From a checkpoint of a small transformer trained on Wikipedia.
Size: width 640, vocabulary 32768.
Architecture: RMSNorm before each block, no biases in attention or MLP, untied embeddings, capped logits.
Training: a variant of SOAP for these matrices, 2921 steps.
Each number is 200 + 40 x the weight over its row's rms, rounded and kept within 0 to 999. Layers, rows and columns count from 0. The size before them is the row's rms in percent of the matrix's.

# layer 9 MLP up, 2560x640, rms 0.044, rows 58-145, columns 0-79
098,225,72,177,243,176,182,271,146,187,289,173,199,192,280,197,213,143,231,226,203,161,284,231,143,158,316,238,195,215,214,150,205,220,221,192,239,187,207,191,223,275,233,200,172,236,219,201,185,231,170,148,203,254,184,196,165,224,213,245,272,187,198,177,213,291,221,133,201,201,175,170,208,222,222,273,242,155,187,162,103
095,250,197,207,264,245,176,182,244,203,218,230,268,231,72,130,201,137,132,179,161,176,234,212,198,196,186,242,191,201,220,213,183,197,220,243,198,170,235,248,180,214,218,183,157,208,155,233,206,263,270,188,122,251,176,184,217,253,216,169,203,151,178,211,196,225,184,234,213,157,154,131,190,235,194,226,213,287,204,221,148
095,217,160,196,175,192,243,203,160,247,226,150,184,153,239,163,169,213,246,236,212,199,222,203,209,241,194,255,221,145,184,254,221,232,220,133,271,199,256,147,224,248,189,245,142,170,208,191,204,218,253,176,234,182,220,200,170,232,213,174,119,232,183,208,203,146,277,158,196,179,115,228,167,168,138,251,237,207,203,180,226
100,171,226,175,195,209,244,184,254,227,190,137,201,180,270,209,126,242,199,132,276,176,164,195,242,241,181,218,233,247,230,230,207,172,152,265,202,177,235,183,189,191,169,162,247,194,250,102,250,192,201,263,202,176,228,147,197,234,198,197,252,263,226,193,252,132,128,164,235,168,229,200,144,212,135,200,178,243,153,200,214
097,219,285,245,201,236,219,195,248,162,194,202,178,187,244,186,223,170,266,154,251,126,190,83,171,259,238,281,251,238,203,209,147,270,118,159,206,202,209,207,284,172,220,180,229,137,147,168,175,279,202,260,167,144,190,187,171,167,167,128,253,237,190,286,199,222,261,224,226,137,260,205,189,164,271,266,270,224,252,142,176
102,196,128,198,195,221,198,241,147,227,264,114,201,170,223,241,215,218,276,262,183,220,135,295,160,177,183,175,137,165,207,226,169,179,206,175,208,182,184,202,141,153,208,143,177,192,228,262,255,224,235,317,148,182,213,165,207,272,272,126,194,177,203,204,195,207,213,192,286,165,173,201,155,176,123,201,181,302,219,245,162
097,196,192,181,203,215,213,167,213,216,211,146,236,191,253,161,248,272,192,185,158,223,195,197,211,257,196,194,274,155,192,171,146,127,199,210,224,224,206,176,204,253,222,205,136,174,224,219,134,161,215,189,199,234,192,205,159,172,243,146,230,273,227,234,239,184,247,260,133,196,243,207,217,133,211,190,220,173,175,171,161
101,234,145,204,158,162,118,218,240,252,203,220,138,153,174,254,210,243,238,198,182,181,244,225,212,155,183,166,120,228,144,213,197,218,205,183,156,176,189,154,170,178,214,197,200,216,254,193,233,233,165,216,181,215,183,199,266,294,260,332,197,169,175,165,243,172,218,196,244,163,212,211,204,242,180,185,152,226,227,177,110
101,124,179,231,144,227,291,224,160,128,130,207,235,190,145,182,231,181,160,195,233,245,190,152,269,188,154,245,224,199,166,202,204,204,188,182,244,206,170,182,239,174,218,193,248,223,195,172,215,149,170,116,232,187,202,196,170,201,226,212,244,144,224,257,179,198,169,169,228,244,206,137,204,187,234,273,196,295,218,161,208
097,208,143,156,192,163,154,200,217,205,128,138,253,221,261,234,228,218,210,212,158,170,254,191,176,214,244,252,204,185,223,244,172,230,166,210,184,264,158,230,169,266,181,219,154,223,240,204,242,274,171,146,167,241,201,153,113,177,217,160,227,157,255,245,192,224,207,187,162,182,225,192,269,176,206,187,241,280,276,272,242
101,245,236,221,244,202,247,261,224,277,138,171,226,188,177,242,128,212,195,205,200,210,236,223,196,229,232,173,184,281,237,153,209,167,251,184,180,158,219,166,193,163,179,209,195,242,118,233,222,187,222,231,216,174,218,176,238,254,220,242,191,155,185,183,243,212,143,213,205,133,235,265,186,256,223,205,217,244,149,200,128
100,197,172,203,238,208,187,168,283,248,228,164,176,254,76,143,214,152,175,178,239,190,161,181,194,176,171,185,171,184,194,195,184,249,236,150,184,197,172,293,212,175,225,173,137,185,113,114,206,146,151,182,244,232,229,196,208,113,265,246,179,213,202,142,207,283,179,188,212,220,212,182,256,169,194,289,190,156,229,228,126
097,213,216,128,220,228,247,168,253,144,231,179,226,237,149,206,150,210,270,139,168,144,242,210,128,276,161,180,173,221,217,240,175,194,139,239,207,164,262,168,206,229,238,228,224,225,110,239,258,164,198,175,214,234,270,131,216,250,213,181,183,133,204,171,155,229,194,95,323,129,176,160,192,95,142,234,162,153,195,219,230
097,245,173,123,221,175,243,202,238,237,182,187,234,201,247,177,213,250,239,186,230,205,175,203,197,180,229,241,197,178,151,164,231,163,257,210,203,247,206,183,208,141,216,225,153,200,226,163,221,158,208,211,227,183,200,142,219,229,201,257,133,201,247,177,124,219,155,190,240,151,104,187,211,129,229,149,195,215,224,244,214
103,178,175,228,249,161,195,223,178,196,191,260,210,214,184,186,170,251,239,278,144,236,223,183,171,266,305,248,126,204,188,158,147,166,183,225,276,215,255,190,225,156,142,186,225,169,176,172,136,195,80,157,227,186,143,167,189,217,223,206,231,172,143,147,122,151,225,151,251,180,215,199,227,257,249,214,141,190,158,172,236
099,129,194,220,269,236,171,188,163,198,255,125,307,179,164,213,247,172,234,143,180,150,174,195,172,150,188,234,139,199,225,190,142,255,229,196,206,213,220,215,263,259,183,201,269,141,157,127,139,209,211,128,205,224,171,203,185,246,226,153,237,212,251,208,204,212,184,99,164,212,182,214,217,202,229,315,187,167,254,187,191
101,143,223,195,230,190,267,210,217,215,165,240,232,97,159,226,184,193,189,226,179,179,193,192,235,230,244,207,126,199,266,286,228,168,253,221,172,224,190,188,224,207,146,260,242,183,157,157,164,203,279,157,171,197,181,219,277,194,195,222,209,234,135,130,268,187,226,161,267,244,258,145,264,191,106,182,198,218,265,244,196
096,165,236,163,273,190,270,210,160,202,186,155,216,137,241,269,180,237,204,222,214,209,161,110,209,222,135,192,153,227,218,250,226,183,225,168,286,197,125,179,201,209,218,187,111,199,145,169,267,180,211,117,157,222,201,230,254,214,178,179,215,242,179,176,225,176,145,198,198,174,208,204,208,186,212,267,148,313,191,197,208
101,246,223,200,213,149,246,180,163,171,133,206,92,181,227,217,193,181,200,99,248,232,252,245,245,252,170,220,160,247,225,106,231,248,188,201,273,206,132,209,254,258,203,162,135,168,192,252,229,206,221,240,167,230,195,163,224,164,184,268,169,172,225,203,204,202,172,198,150,271,184,150,226,191,169,265,194,255,239,256,198
100,179,247,234,238,183,162,71,201,180,230,190,219,154,268,184,227,208,221,223,179,136,225,206,222,276,116,191,167,250,120,193,130,206,219,232,212,208,202,181,258,182,150,125,260,185,190,283,175,186,181,111,230,239,253,224,93,237,178,217,202,203,235,169,164,304,219,195,223,158,177,250,232,192,242,217,210,205,200,205,174
100,170,152,182,161,251,181,260,157,181,257,180,197,211,203,217,167,195,184,223,209,209,186,168,150,181,161,193,174,216,160,198,204,258,193,154,191,193,208,161,205,203,209,248,226,157,246,220,216,249,209,165,209,163,198,229,238,222,174,217,233,145,152,260,114,183,345,179,257,185,119,225,178,219,238,187,219,279,161,245,212
096,237,236,211,256,235,175,146,213,151,148,213,245,177,139,195,225,221,167,194,217,212,213,215,194,235,197,216,146,236,250,151,186,255,194,243,216,195,206,248,226,186,266,196,225,168,153,195,214,233,237,96,147,181,242,216,208,177,187,189,282,169,273,208,167,117,116,249,134,252,146,159,284,109,159,154,224,220,133,207,200
103,191,284,72,92,195,268,224,211,196,160,203,206,176,159,201,152,230,197,185,208,211,203,218,137,214,191,243,236,142,207,204,223,146,178,197,199,148,156,174,223,181,243,140,180,205,147,157,178,254,192,194,210,81,202,181,280,206,232,140,266,160,171,243,225,219,231,162,148,184,216,237,124,165,233,202,219,226,119,207,198
099,135,272,234,285,187,161,211,177,162,255,247,257,194,138,199,172,219,250,227,176,170,222,225,136,108,192,216,117,270,331,177,260,214,184,258,122,252,203,244,233,137,223,166,210,138,182,269,258,240,115,245,232,244,193,197,228,133,206,252,150,166,224,273,246,173,196,232,209,251,170,155,260,275,212,134,222,217,287,169,256
098,130,283,173,212,165,245,164,164,215,167,177,196,129,170,224,277,212,149,208,109,207,198,161,188,223,202,229,249,294,205,190,168,174,237,137,196,215,206,239,280,247,167,179,240,214,239,265,223,171,224,292,232,158,195,233,274,245,234,142,224,203,194,209,233,188,234,249,193,196,186,204,259,258,188,284,267,221,233,281,222
098,152,135,245,157,167,253,220,170,172,228,205,124,199,211,122,222,207,206,141,217,119,171,188,181,136,109,219,187,222,180,265,198,229,229,201,241,200,169,261,195,220,199,160,210,193,139,168,168,200,211,220,223,161,266,213,195,208,207,146,183,175,182,187,189,119,217,236,216,130,234,167,221,190,253,200,196,199,197,162,222
103,168,225,127,233,173,214,180,206,178,198,184,207,223,207,235,261,205,260,290,256,223,213,174,178,218,227,92,221,152,260,235,160,213,193,242,193,220,202,229,172,228,279,210,237,143,219,210,155,229,260,201,232,207,124,230,201,241,210,213,225,196,224,241,301,203,214,188,256,213,254,225,231,171,221,283,159,301,182,177,197
103,229,254,245,200,126,252,180,177,169,238,221,263,221,218,249,211,290,232,279,119,160,191,191,226,220,145,171,221,218,141,209,233,212,210,189,137,225,201,158,239,242,224,154,228,109,209,214,201,210,114,206,145,249,270,200,249,172,160,191,241,164,294,184,200,129,205,200,236,200,248,189,173,260,243,210,145,193,209,142,167
100,280,167,232,88,219,169,221,85,195,204,202,126,255,179,291,159,212,241,161,184,236,168,203,152,257,203,122,181,174,186,113,216,160,196,178,173,233,174,213,199,191,253,159,233,114,234,250,228,144,229,193,152,178,241,159,227,219,177,243,264,245,134,199,228,229,164,230,161,164,247,169,268,164,193,217,253,171,191,145,232
101,218,245,187,281,288,193,158,172,110,180,152,224,165,202,194,234,241,185,229,153,200,231,176,230,244,265,176,246,198,173,191,173,212,150,106,197,176,191,130,152,221,228,203,155,214,128,234,215,221,240,96,147,172,271,208,169,315,142,182,195,98,201,131,217,157,250,197,228,143,346,232,245,248,179,171,186,194,168,132,199
106,80,205,226,180,124,190,128,262,194,165,203,166,210,198,242,196,181,217,188,171,241,194,183,246,136,208,219,107,174,194,179,106,196,219,269,174,213,170,170,172,261,263,229,81,149,220,134,154,183,249,150,231,225,78,180,246,155,228,201,208,171,193,210,176,211,210,254,219,235,186,177,207,155,230,110,271,221,275,167,266
100,194,208,212,271,250,219,187,206,207,277,247,240,155,248,222,198,279,178,235,156,166,181,198,198,240,284,159,187,181,176,200,188,173,100,188,152,313,235,241,217,181,137,239,209,232,221,219,282,217,233,184,208,299,262,207,185,151,132,161,232,163,217,215,219,212,175,151,234,193,207,228,182,243,176,248,217,246,174,281,193
099,206,225,178,209,146,244,174,216,243,192,232,202,115,175,193,233,212,223,215,231,184,170,157,213,195,180,213,263,228,257,231,275,180,182,212,260,186,226,290,189,209,198,194,188,255,189,210,201,265,230,284,196,182,230,150,187,221,182,188,137,184,133,187,196,165,227,125,174,125,163,209,151,253,138,238,232,153,244,201,150
101,171,221,245,184,134,159,215,223,233,223,131,151,190,99,243,146,221,195,181,159,208,239,262,180,200,150,180,197,200,212,184,152,207,202,189,200,276,232,143,243,190,175,211,156,207,209,182,216,170,179,188,117,164,208,204,159,169,240,205,148,204,210,140,165,199,193,230,193,146,206,197,148,220,140,195,235,195,177,91,188
099,267,188,127,93,175,210,184,166,191,278,179,154,222,258,218,152,201,221,284,172,175,204,218,192,183,160,218,226,151,217,152,231,263,208,215,243,187,194,253,173,202,136,239,175,278,234,224,239,229,160,192,151,178,242,275,214,251,181,181,139,89,176,146,230,168,270,204,299,212,171,187,208,238,317,154,131,248,215,230,242
100,184,139,158,179,232,266,182,185,216,189,169,198,166,218,183,149,169,143,155,228,236,192,193,183,210,182,295,222,165,210,219,219,154,301,201,161,174,198,191,221,181,188,199,242,230,160,249,237,146,226,210,244,147,173,197,220,230,229,219,227,250,271,240,137,236,206,128,111,253,147,179,209,212,174,154,208,131,99,116,139
095,157,180,236,262,158,191,236,171,140,190,181,121,199,184,266,189,171,175,153,169,270,195,209,216,178,154,211,229,182,159,155,191,213,169,179,139,186,255,199,190,152,208,221,251,172,211,164,232,231,230,252,240,216,245,250,210,241,162,139,217,229,256,169,179,231,205,138,216,129,250,212,180,200,175,232,166,120,191,215,200
103,223,204,231,237,249,206,193,174,244,215,146,192,200,242,186,195,209,207,176,199,234,241,241,281,196,190,183,214,156,240,250,184,241,231,146,249,163,293,125,202,205,255,204,105,208,205,181,101,264,189,185,120,310,202,181,169,180,252,248,263,213,196,188,212,222,148,163,152,252,218,153,222,115,219,277,203,165,177,157,214
097,198,173,155,206,213,174,163,194,226,176,200,186,220,206,274,169,216,176,214,148,138,165,238,151,215,304,161,203,269,151,213,242,179,118,195,254,140,220,196,210,219,206,218,220,230,244,192,229,248,280,105,273,185,286,209,206,146,264,228,233,208,236,236,251,271,207,193,265,175,237,179,231,259,192,123,185,201,208,185,177
097,209,216,212,207,194,148,167,168,188,165,99,280,217,224,262,249,244,169,198,188,212,133,214,256,216,236,168,238,181,207,220,185,171,183,222,156,129,196,166,249,236,241,237,213,267,171,163,154,214,223,176,238,273,177,99,233,218,245,179,185,219,123,170,238,224,133,155,133,228,150,145,237,196,207,217,186,143,123,216,194
095,202,242,194,194,213,228,159,226,163,216,195,178,217,157,129,294,176,160,157,230,148,196,113,205,272,193,232,152,181,245,165,150,192,225,208,273,209,246,247,165,182,147,141,205,196,277,243,168,150,238,209,175,223,194,165,249,257,206,166,227,186,207,175,210,155,164,209,221,242,176,186,192,255,142,216,141,268,185,224,186
097,283,231,254,190,225,154,212,220,157,242,185,246,190,155,136,187,256,201,229,231,167,203,207,181,174,157,229,223,188,200,186,161,230,168,226,206,271,259,219,198,221,115,166,160,140,214,179,195,124,284,205,144,241,224,179,200,208,168,183,205,236,223,204,212,214,198,194,224,177,162,190,263,196,219,187,289,144,224,209,185
099,190,231,203,132,188,274,207,275,198,195,210,237,206,187,130,149,119,208,215,218,196,200,106,218,184,155,156,157,156,243,211,162,166,201,276,149,264,201,206,187,164,201,148,261,178,221,232,227,184,190,194,209,208,176,159,181,242,240,138,176,152,138,166,123,163,152,241,174,191,120,142,198,206,132,210,161,239,120,266,191
094,307,277,244,200,154,235,216,226,212,169,188,242,294,227,157,251,225,180,127,134,185,198,172,178,163,257,167,162,207,195,185,202,236,126,172,185,275,190,281,253,142,121,276,251,250,207,175,128,141,218,279,287,166,235,139,241,212,186,187,196,140,190,156,207,228,174,194,181,196,157,216,217,242,208,242,208,204,180,189,261
098,134,190,210,191,192,196,162,214,107,190,188,115,179,251,228,170,203,285,186,173,264,152,196,189,170,199,191,176,187,196,233,143,248,157,227,186,180,195,215,171,235,263,147,248,187,168,211,176,213,192,238,207,253,201,205,194,240,226,189,142,204,240,234,199,228,213,168,242,196,213,232,238,172,232,242,176,183,288,204,147
096,186,249,201,209,245,245,205,252,155,146,250,248,162,287,183,225,209,228,188,205,112,250,196,242,193,182,233,215,311,255,259,206,232,135,225,234,203,281,206,236,202,194,237,188,182,217,167,165,212,232,198,223,253,137,310,256,165,165,210,202,272,178,211,253,280,215,192,253,190,165,226,194,153,185,237,224,144,278,192,177
095,230,202,256,176,213,222,260,227,184,170,143,231,208,206,243,169,212,245,218,206,162,217,170,215,213,217,193,198,275,253,161,203,244,245,179,197,285,206,294,180,212,216,223,231,185,216,215,276,214,178,107,168,230,206,158,283,196,175,222,185,254,205,200,224,200,246,201,235,202,247,165,215,263,251,176,153,138,242,183,147
099,235,140,181,165,188,118,240,212,257,167,246,226,263,244,202,163,232,189,196,153,200,264,252,255,209,242,198,231,234,198,150,252,200,203,232,182,204,187,177,181,174,231,149,219,211,187,175,213,172,197,282,164,215,179,184,199,157,265,144,223,198,229,158,219,230,221,248,157,206,173,182,157,224,174,245,213,221,160,146,134
099,171,148,143,173,231,246,220,190,109,176,193,133,217,155,232,158,280,238,244,203,194,252,170,207,157,224,260,213,170,214,215,189,212,143,233,161,238,252,222,154,229,212,197,249,159,195,222,230,262,212,207,226,236,205,219,166,248,212,170,271,206,187,159,219,187,282,227,211,258,142,211,254,247,192,208,204,179,195,207,163
096,188,161,150,286,238,229,216,191,282,158,274,150,308,164,187,205,252,208,258,147,171,209,224,215,260,235,269,225,206,205,193,87,202,186,138,236,201,193,178,227,185,176,184,214,144,129,132,203,202,188,207,150,203,227,149,207,191,202,277,240,212,276,195,237,238,218,178,195,196,279,158,72,221,333,220,205,282,219,226,162
098,238,182,192,238,224,195,149,153,264,193,170,237,215,246,195,192,183,210,205,174,164,147,205,265,137,200,136,222,199,214,195,195,211,265,166,196,175,203,251,273,170,199,255,168,204,235,197,251,234,299,206,213,121,122,215,160,176,237,156,290,158,143,214,234,184,239,109,267,244,227,158,185,185,198,208,195,175,165,243,220
097,177,301,208,214,205,184,155,205,163,227,223,199,118,167,216,219,220,149,191,204,152,219,174,225,205,215,155,199,199,211,260,192,237,93,198,182,189,256,206,171,231,166,200,179,249,211,164,198,148,185,240,218,200,244,192,249,206,223,134,195,252,195,223,205,194,197,241,214,182,175,179,157,202,141,113,149,165,154,221,232
096,184,152,240,264,281,168,244,231,230,195,175,121,190,248,230,243,234,180,235,233,241,198,209,218,185,184,253,158,201,233,191,157,309,204,144,216,231,135,201,178,163,169,207,156,245,172,225,269,226,182,183,227,247,168,168,259,196,268,219,256,189,200,206,185,116,311,244,160,234,259,127,160,115,217,264,191,251,224,171,145
101,240,137,206,244,169,253,247,256,207,202,175,168,156,179,191,186,204,232,98,264,242,188,161,258,154,171,217,161,119,242,202,136,160,230,205,209,260,117,193,188,209,193,238,125,206,219,224,202,214,206,271,228,261,234,191,180,198,165,211,142,165,244,226,133,229,264,195,170,164,234,183,228,164,223,213,182,208,239,276,161
099,209,217,230,190,224,175,226,153,244,235,252,218,280,169,223,178,232,215,175,182,222,192,99,215,210,229,210,298,294,153,245,119,163,173,265,139,222,163,219,186,128,184,203,252,177,212,172,220,187,170,238,146,212,135,160,291,260,265,220,219,215,194,127,262,195,213,164,238,220,201,186,205,191,184,248,215,181,190,246,152
101,183,69,263,184,309,258,247,152,216,197,214,157,214,265,210,257,209,194,219,213,174,227,210,169,286,178,314,181,278,252,164,188,212,212,203,226,271,200,149,154,184,171,279,196,251,132,240,244,240,232,213,215,157,120,160,233,160,205,208,194,199,196,222,142,244,126,236,235,162,176,237,193,240,228,199,168,169,164,240,160
099,232,165,236,187,275,150,216,201,217,179,175,195,199,245,202,228,179,196,214,191,198,215,186,198,204,169,168,150,112,197,212,178,282,126,254,129,201,192,229,214,147,147,320,206,210,157,245,238,113,109,254,191,221,243,192,151,172,231,201,214,196,209,215,181,198,185,223,237,164,276,232,214,162,184,200,144,180,135,175,216
095,180,197,271,145,217,174,191,230,221,204,208,223,226,268,116,182,157,115,239,179,164,204,263,236,201,186,211,191,201,193,219,248,200,203,281,216,184,203,202,260,195,242,229,127,172,165,253,186,279,140,163,217,168,154,186,233,205,160,209,248,267,210,199,160,219,202,148,211,182,173,183,210,176,209,169,192,192,209,188,249
092,120,202,214,261,185,182,226,127,205,267,180,161,273,164,290,172,177,175,179,171,212,195,151,154,191,157,128,222,221,244,195,193,152,200,202,241,141,191,175,205,291,177,163,175,206,214,256,171,171,178,196,182,241,266,240,208,169,222,124,233,212,180,269,178,202,184,214,189,188,237,155,219,184,192,243,194,197,231,190,172
106,144,163,206,148,251,146,190,159,156,182,130,233,250,225,190,160,135,141,210,180,227,136,152,210,154,218,204,226,107,189,263,260,171,221,232,175,234,233,234,211,282,100,198,209,170,224,194,181,228,238,235,193,192,180,136,196,167,189,261,231,166,254,166,213,197,217,224,210,254,174,257,130,233,233,133,245,252,257,231,153
099,91,142,245,255,184,216,117,214,245,205,216,243,189,178,227,147,220,172,186,204,158,240,189,260,154,295,254,221,300,169,181,118,194,162,211,152,226,221,126,297,223,239,206,150,211,189,179,242,161,233,164,234,215,173,187,188,251,155,171,114,223,237,193,166,151,218,172,208,202,266,210,261,132,154,111,231,179,187,178,151
099,236,201,211,166,258,185,196,150,175,144,91,150,212,170,259,173,241,238,166,217,125,190,204,170,147,197,237,181,137,196,203,211,135,209,167,132,229,209,204,168,241,144,268,200,202,233,240,179,213,141,162,192,193,176,221,232,175,204,203,187,159,212,194,161,292,212,282,152,197,164,223,180,189,223,174,204,225,199,140,188
099,168,165,204,180,129,176,198,255,221,181,165,192,174,246,225,204,184,200,219,153,194,143,213,149,200,235,256,156,179,237,151,217,249,253,143,133,266,236,235,234,185,185,233,138,214,236,249,177,205,160,190,190,198,213,230,235,239,260,192,201,196,218,199,187,189,317,240,247,227,175,218,269,154,213,193,192,190,129,182,251
098,215,287,234,161,157,251,252,249,242,130,212,144,135,210,147,174,197,229,213,191,279,198,222,253,261,180,233,158,216,245,197,221,162,214,164,221,224,190,211,198,194,207,166,237,189,231,223,157,178,247,210,167,169,157,233,234,219,125,185,279,158,219,169,228,251,191,171,222,123,133,115,181,230,183,180,136,222,127,148,189
105,170,131,148,194,184,251,201,248,149,188,182,185,169,199,183,152,182,221,185,205,169,206,226,225,192,229,249,213,176,235,116,257,247,194,188,205,218,174,234,207,254,136,256,209,189,208,241,221,178,235,211,220,188,180,219,235,177,156,187,183,181,180,238,232,303,210,194,209,189,204,191,222,159,244,93,255,123,220,218,261
101,216,152,190,160,200,201,154,207,149,120,171,213,196,131,179,243,222,235,203,242,200,198,194,218,200,223,192,221,198,180,168,197,210,214,145,204,207,235,229,214,221,219,212,168,120,208,147,211,186,240,201,259,235,174,313,251,197,281,173,204,185,222,120,306,204,244,194,239,201,117,270,232,174,253,209,168,198,297,213,158
098,176,228,198,178,170,242,244,257,152,230,141,184,261,144,228,169,183,231,193,246,200,184,199,192,252,175,249,212,195,176,128,171,184,139,167,210,218,197,181,261,203,169,247,186,163,199,191,217,167,220,235,231,147,196,156,204,133,196,199,177,178,264,205,204,270,188,224,182,207,197,104,267,274,219,98,202,198,127,254,209
102,300,139,221,205,142,137,188,207,211,229,200,167,196,188,190,114,219,242,246,211,208,255,236,193,193,208,213,202,184,200,217,229,173,207,216,166,172,202,182,245,213,197,262,243,176,168,239,175,185,181,210,116,202,161,182,184,198,217,224,188,194,184,241,210,216,183,164,228,261,226,169,208,221,179,254,194,170,148,179,233
095,107,192,202,198,166,200,150,139,207,223,166,193,206,181,188,201,214,218,207,276,171,216,172,201,225,136,195,166,150,240,187,237,146,213,205,221,224,176,260,246,194,167,229,166,259,228,146,216,186,224,215,196,154,188,180,149,217,223,218,234,151,141,190,240,210,257,289,237,194,241,155,215,186,141,230,216,275,223,229,201
098,215,176,203,226,177,233,190,196,170,225,201,236,186,168,172,223,159,154,191,180,210,210,243,215,295,209,215,192,195,299,120,210,227,209,184,219,207,164,195,177,201,223,244,177,259,180,234,222,194,287,238,172,188,127,138,121,152,197,156,195,241,203,226,186,275,174,264,222,210,215,168,252,232,209,235,209,195,208,206,198
099,173,240,178,266,186,147,165,297,252,157,157,175,310,133,238,211,195,192,120,174,250,216,222,169,210,188,253,192,173,203,188,190,256,182,198,150,226,134,194,200,170,262,173,273,112,209,188,254,196,141,270,172,204,149,139,211,192,118,199,234,233,186,161,261,157,240,199,232,219,205,321,221,209,95,178,300,160,179,195,246
099,152,223,235,60,252,238,211,157,117,169,199,180,159,161,148,198,167,284,175,159,255,115,95,127,121,204,194,182,198,153,213,272,286,191,264,231,236,178,225,205,193,182,191,175,193,214,228,192,158,173,223,146,218,145,191,219,189,157,211,210,206,176,161,221,150,275,250,233,198,199,172,286,239,276,224,189,289,143,239,224
099,239,76,126,191,252,222,197,204,180,184,152,193,186,246,172,236,158,191,239,261,206,199,243,147,246,203,196,95,173,195,200,187,196,182,209,199,238,164,244,176,192,201,223,206,211,214,260,214,216,253,235,211,241,167,207,144,181,206,192,156,186,234,201,188,234,207,208,208,212,234,281,228,267,202,269,213,193,225,243,241
100,175,206,139,203,209,178,228,167,158,165,200,233,198,189,139,202,194,201,194,204,169,206,209,227,242,233,169,230,191,360,251,140,217,250,243,189,224,255,192,209,235,237,180,273,195,245,244,125,185,177,253,143,168,150,232,127,170,214,175,224,184,186,207,192,221,198,192,155,191,183,179,224,259,290,215,240,137,160,201,181
102,200,183,215,203,187,188,168,213,114,236,197,119,152,190,217,300,169,203,204,168,207,203,205,230,174,139,174,146,200,269,210,205,167,142,237,258,206,233,211,165,189,215,202,211,167,160,125,178,199,191,224,213,161,175,166,183,167,219,212,173,222,95,164,154,143,247,186,219,195,256,226,163,247,253,195,200,181,212,180,174
102,207,251,249,251,190,192,196,184,154,199,240,202,186,238,207,219,240,265,186,260,182,249,208,203,178,225,226,67,199,178,243,200,285,255,239,225,208,176,189,212,167,214,213,198,208,160,190,238,179,225,176,198,207,208,198,249,215,226,182,240,155,160,180,242,177,260,179,212,187,171,177,189,174,231,116,180,149,145,229,207
094,217,181,167,261,150,264,189,161,216,186,199,273,235,174,160,210,193,221,178,207,271,178,231,181,221,107,216,247,233,242,229,158,214,161,237,181,164,102,239,183,276,212,296,233,188,195,193,232,169,208,170,135,223,194,131,184,223,181,163,239,127,135,155,188,257,260,253,130,208,173,178,168,204,212,258,198,242,192,185,198
101,213,196,125,204,197,277,218,213,124,188,167,215,171,128,226,202,168,225,196,198,192,201,201,255,211,233,198,213,176,222,182,213,130,254,212,181,221,175,157,284,230,282,195,193,186,206,185,142,155,258,229,248,242,211,213,241,226,220,190,175,180,231,194,174,250,189,161,198,238,187,154,237,228,185,188,208,179,241,122,230
098,229,197,175,188,193,150,189,286,162,262,236,208,184,146,239,242,261,151,209,175,222,193,298,195,186,207,209,203,205,184,203,205,252,188,266,213,179,222,162,227,197,200,194,226,226,190,195,214,299,177,271,218,166,237,178,207,141,191,228,190,248,237,189,163,149,136,208,254,174,158,166,187,208,207,217,191,241,218,238,267
098,236,199,230,165,181,280,250,166,228,148,245,220,242,225,237,198,280,154,202,155,47,185,222,119,204,190,199,221,184,256,275,232,225,46,188,209,192,216,145,211,188,214,180,215,242,220,198,187,303,311,228,211,265,214,189,262,233,224,170,199,212,213,260,273,178,145,145,143,208,222,204,191,192,220,156,200,207,234,184,174
100,251,153,240,218,224,214,239,166,204,141,149,142,168,216,273,226,248,263,199,236,199,171,198,101,256,161,233,214,248,205,193,123,236,165,250,192,217,245,227,202,223,234,125,174,221,143,208,195,221,185,198,151,199,233,186,203,220,138,230,242,247,160,198,226,176,184,184,216,201,214,236,207,199,203,194,206,180,263,218,207
098,222,241,179,256,189,152,178,158,141,256,215,264,164,180,114,213,155,159,187,92,181,267,218,157,184,172,144,159,159,139,171,170,262,198,210,159,217,205,209,213,211,177,162,239,226,185,144,255,169,191,203,124,240,217,198,240,198,165,240,152,204,225,196,180,250,198,228,211,259,164,211,153,234,221,224,226,179,265,189,156
097,202,192,237,106,212,155,200,196,161,238,160,187,143,249,192,176,223,194,207,148,275,178,136,235,162,231,244,186,190,157,210,188,211,134,252,216,167,186,172,168,170,212,307,182,179,195,201,221,215,214,253,223,153,167,251,197,181,219,229,185,124,156,199,128,180,201,132,207,168,119,205,226,277,210,146,253,250,149,226,173
102,163,225,208,254,188,179,248,191,136,229,204,205,254,154,188,196,248,137,250,167,242,173,247,253,188,222,217,158,209,93,212,209,186,191,159,272,132,204,206,152,220,161,203,283,221,255,116,228,173,190,184,151,196,269,182,181,211,148,175,259,150,239,238,164,127,178,239,213,160,197,197,251,204,226,191,228,229,238,156,228
102,252,260,170,174,262,154,191,217,148,119,176,183,200,231,212,151,144,212,165,207,162,229,201,185,181,148,156,248,193,215,295,185,224,216,168,237,212,186,164,225,99,238,162,155,114,175,200,175,167,196,102,149,239,178,271,181,189,205,171,156,246,239,188,209,225,208,131,213,117,235,280,189,125,152,205,194,196,208,261,192
100,235,248,292,229,199,245,211,196,220,182,160,186,191,244,182,127,214,189,325,172,170,195,228,213,247,214,201,179,217,111,194,263,133,224,161,198,227,192,136,203,208,166,147,169,193,135,168,165,201,285,237,214,201,216,181,214,150,139,163,201,248,109,249,187,134,202,154,121,199,209,266,195,249,191,171,129,275,261,287,238
099,168,254,172,136,175,214,316,154,240,133,223,195,132,235,132,183,211,204,206,238,173,182,232,193,216,214,194,197,178,195,214,236,267,195,189,220,203,188,208,196,228,299,227,198,179,146,262,173,163,182,184,179,178,131,222,110,209,236,153,222,178,280,262,174,217,151,300,202,112,181,201,215,192,187,146,194,216,237,218,242
102,166,256,211,233,320,210,231,163,229,144,160,217,139,214,166,218,217,225,168,266,230,228,244,259,200,232,308,185,221,229,307,225,181,200,221,183,180,203,185,249,229,263,232,244,209,201,278,230,154,174,136,89,224,209,155,160,235,288,255,206,257,207,155,167,197,224,198,195,241,201,168,151,279,214,278,178,182,235,158,219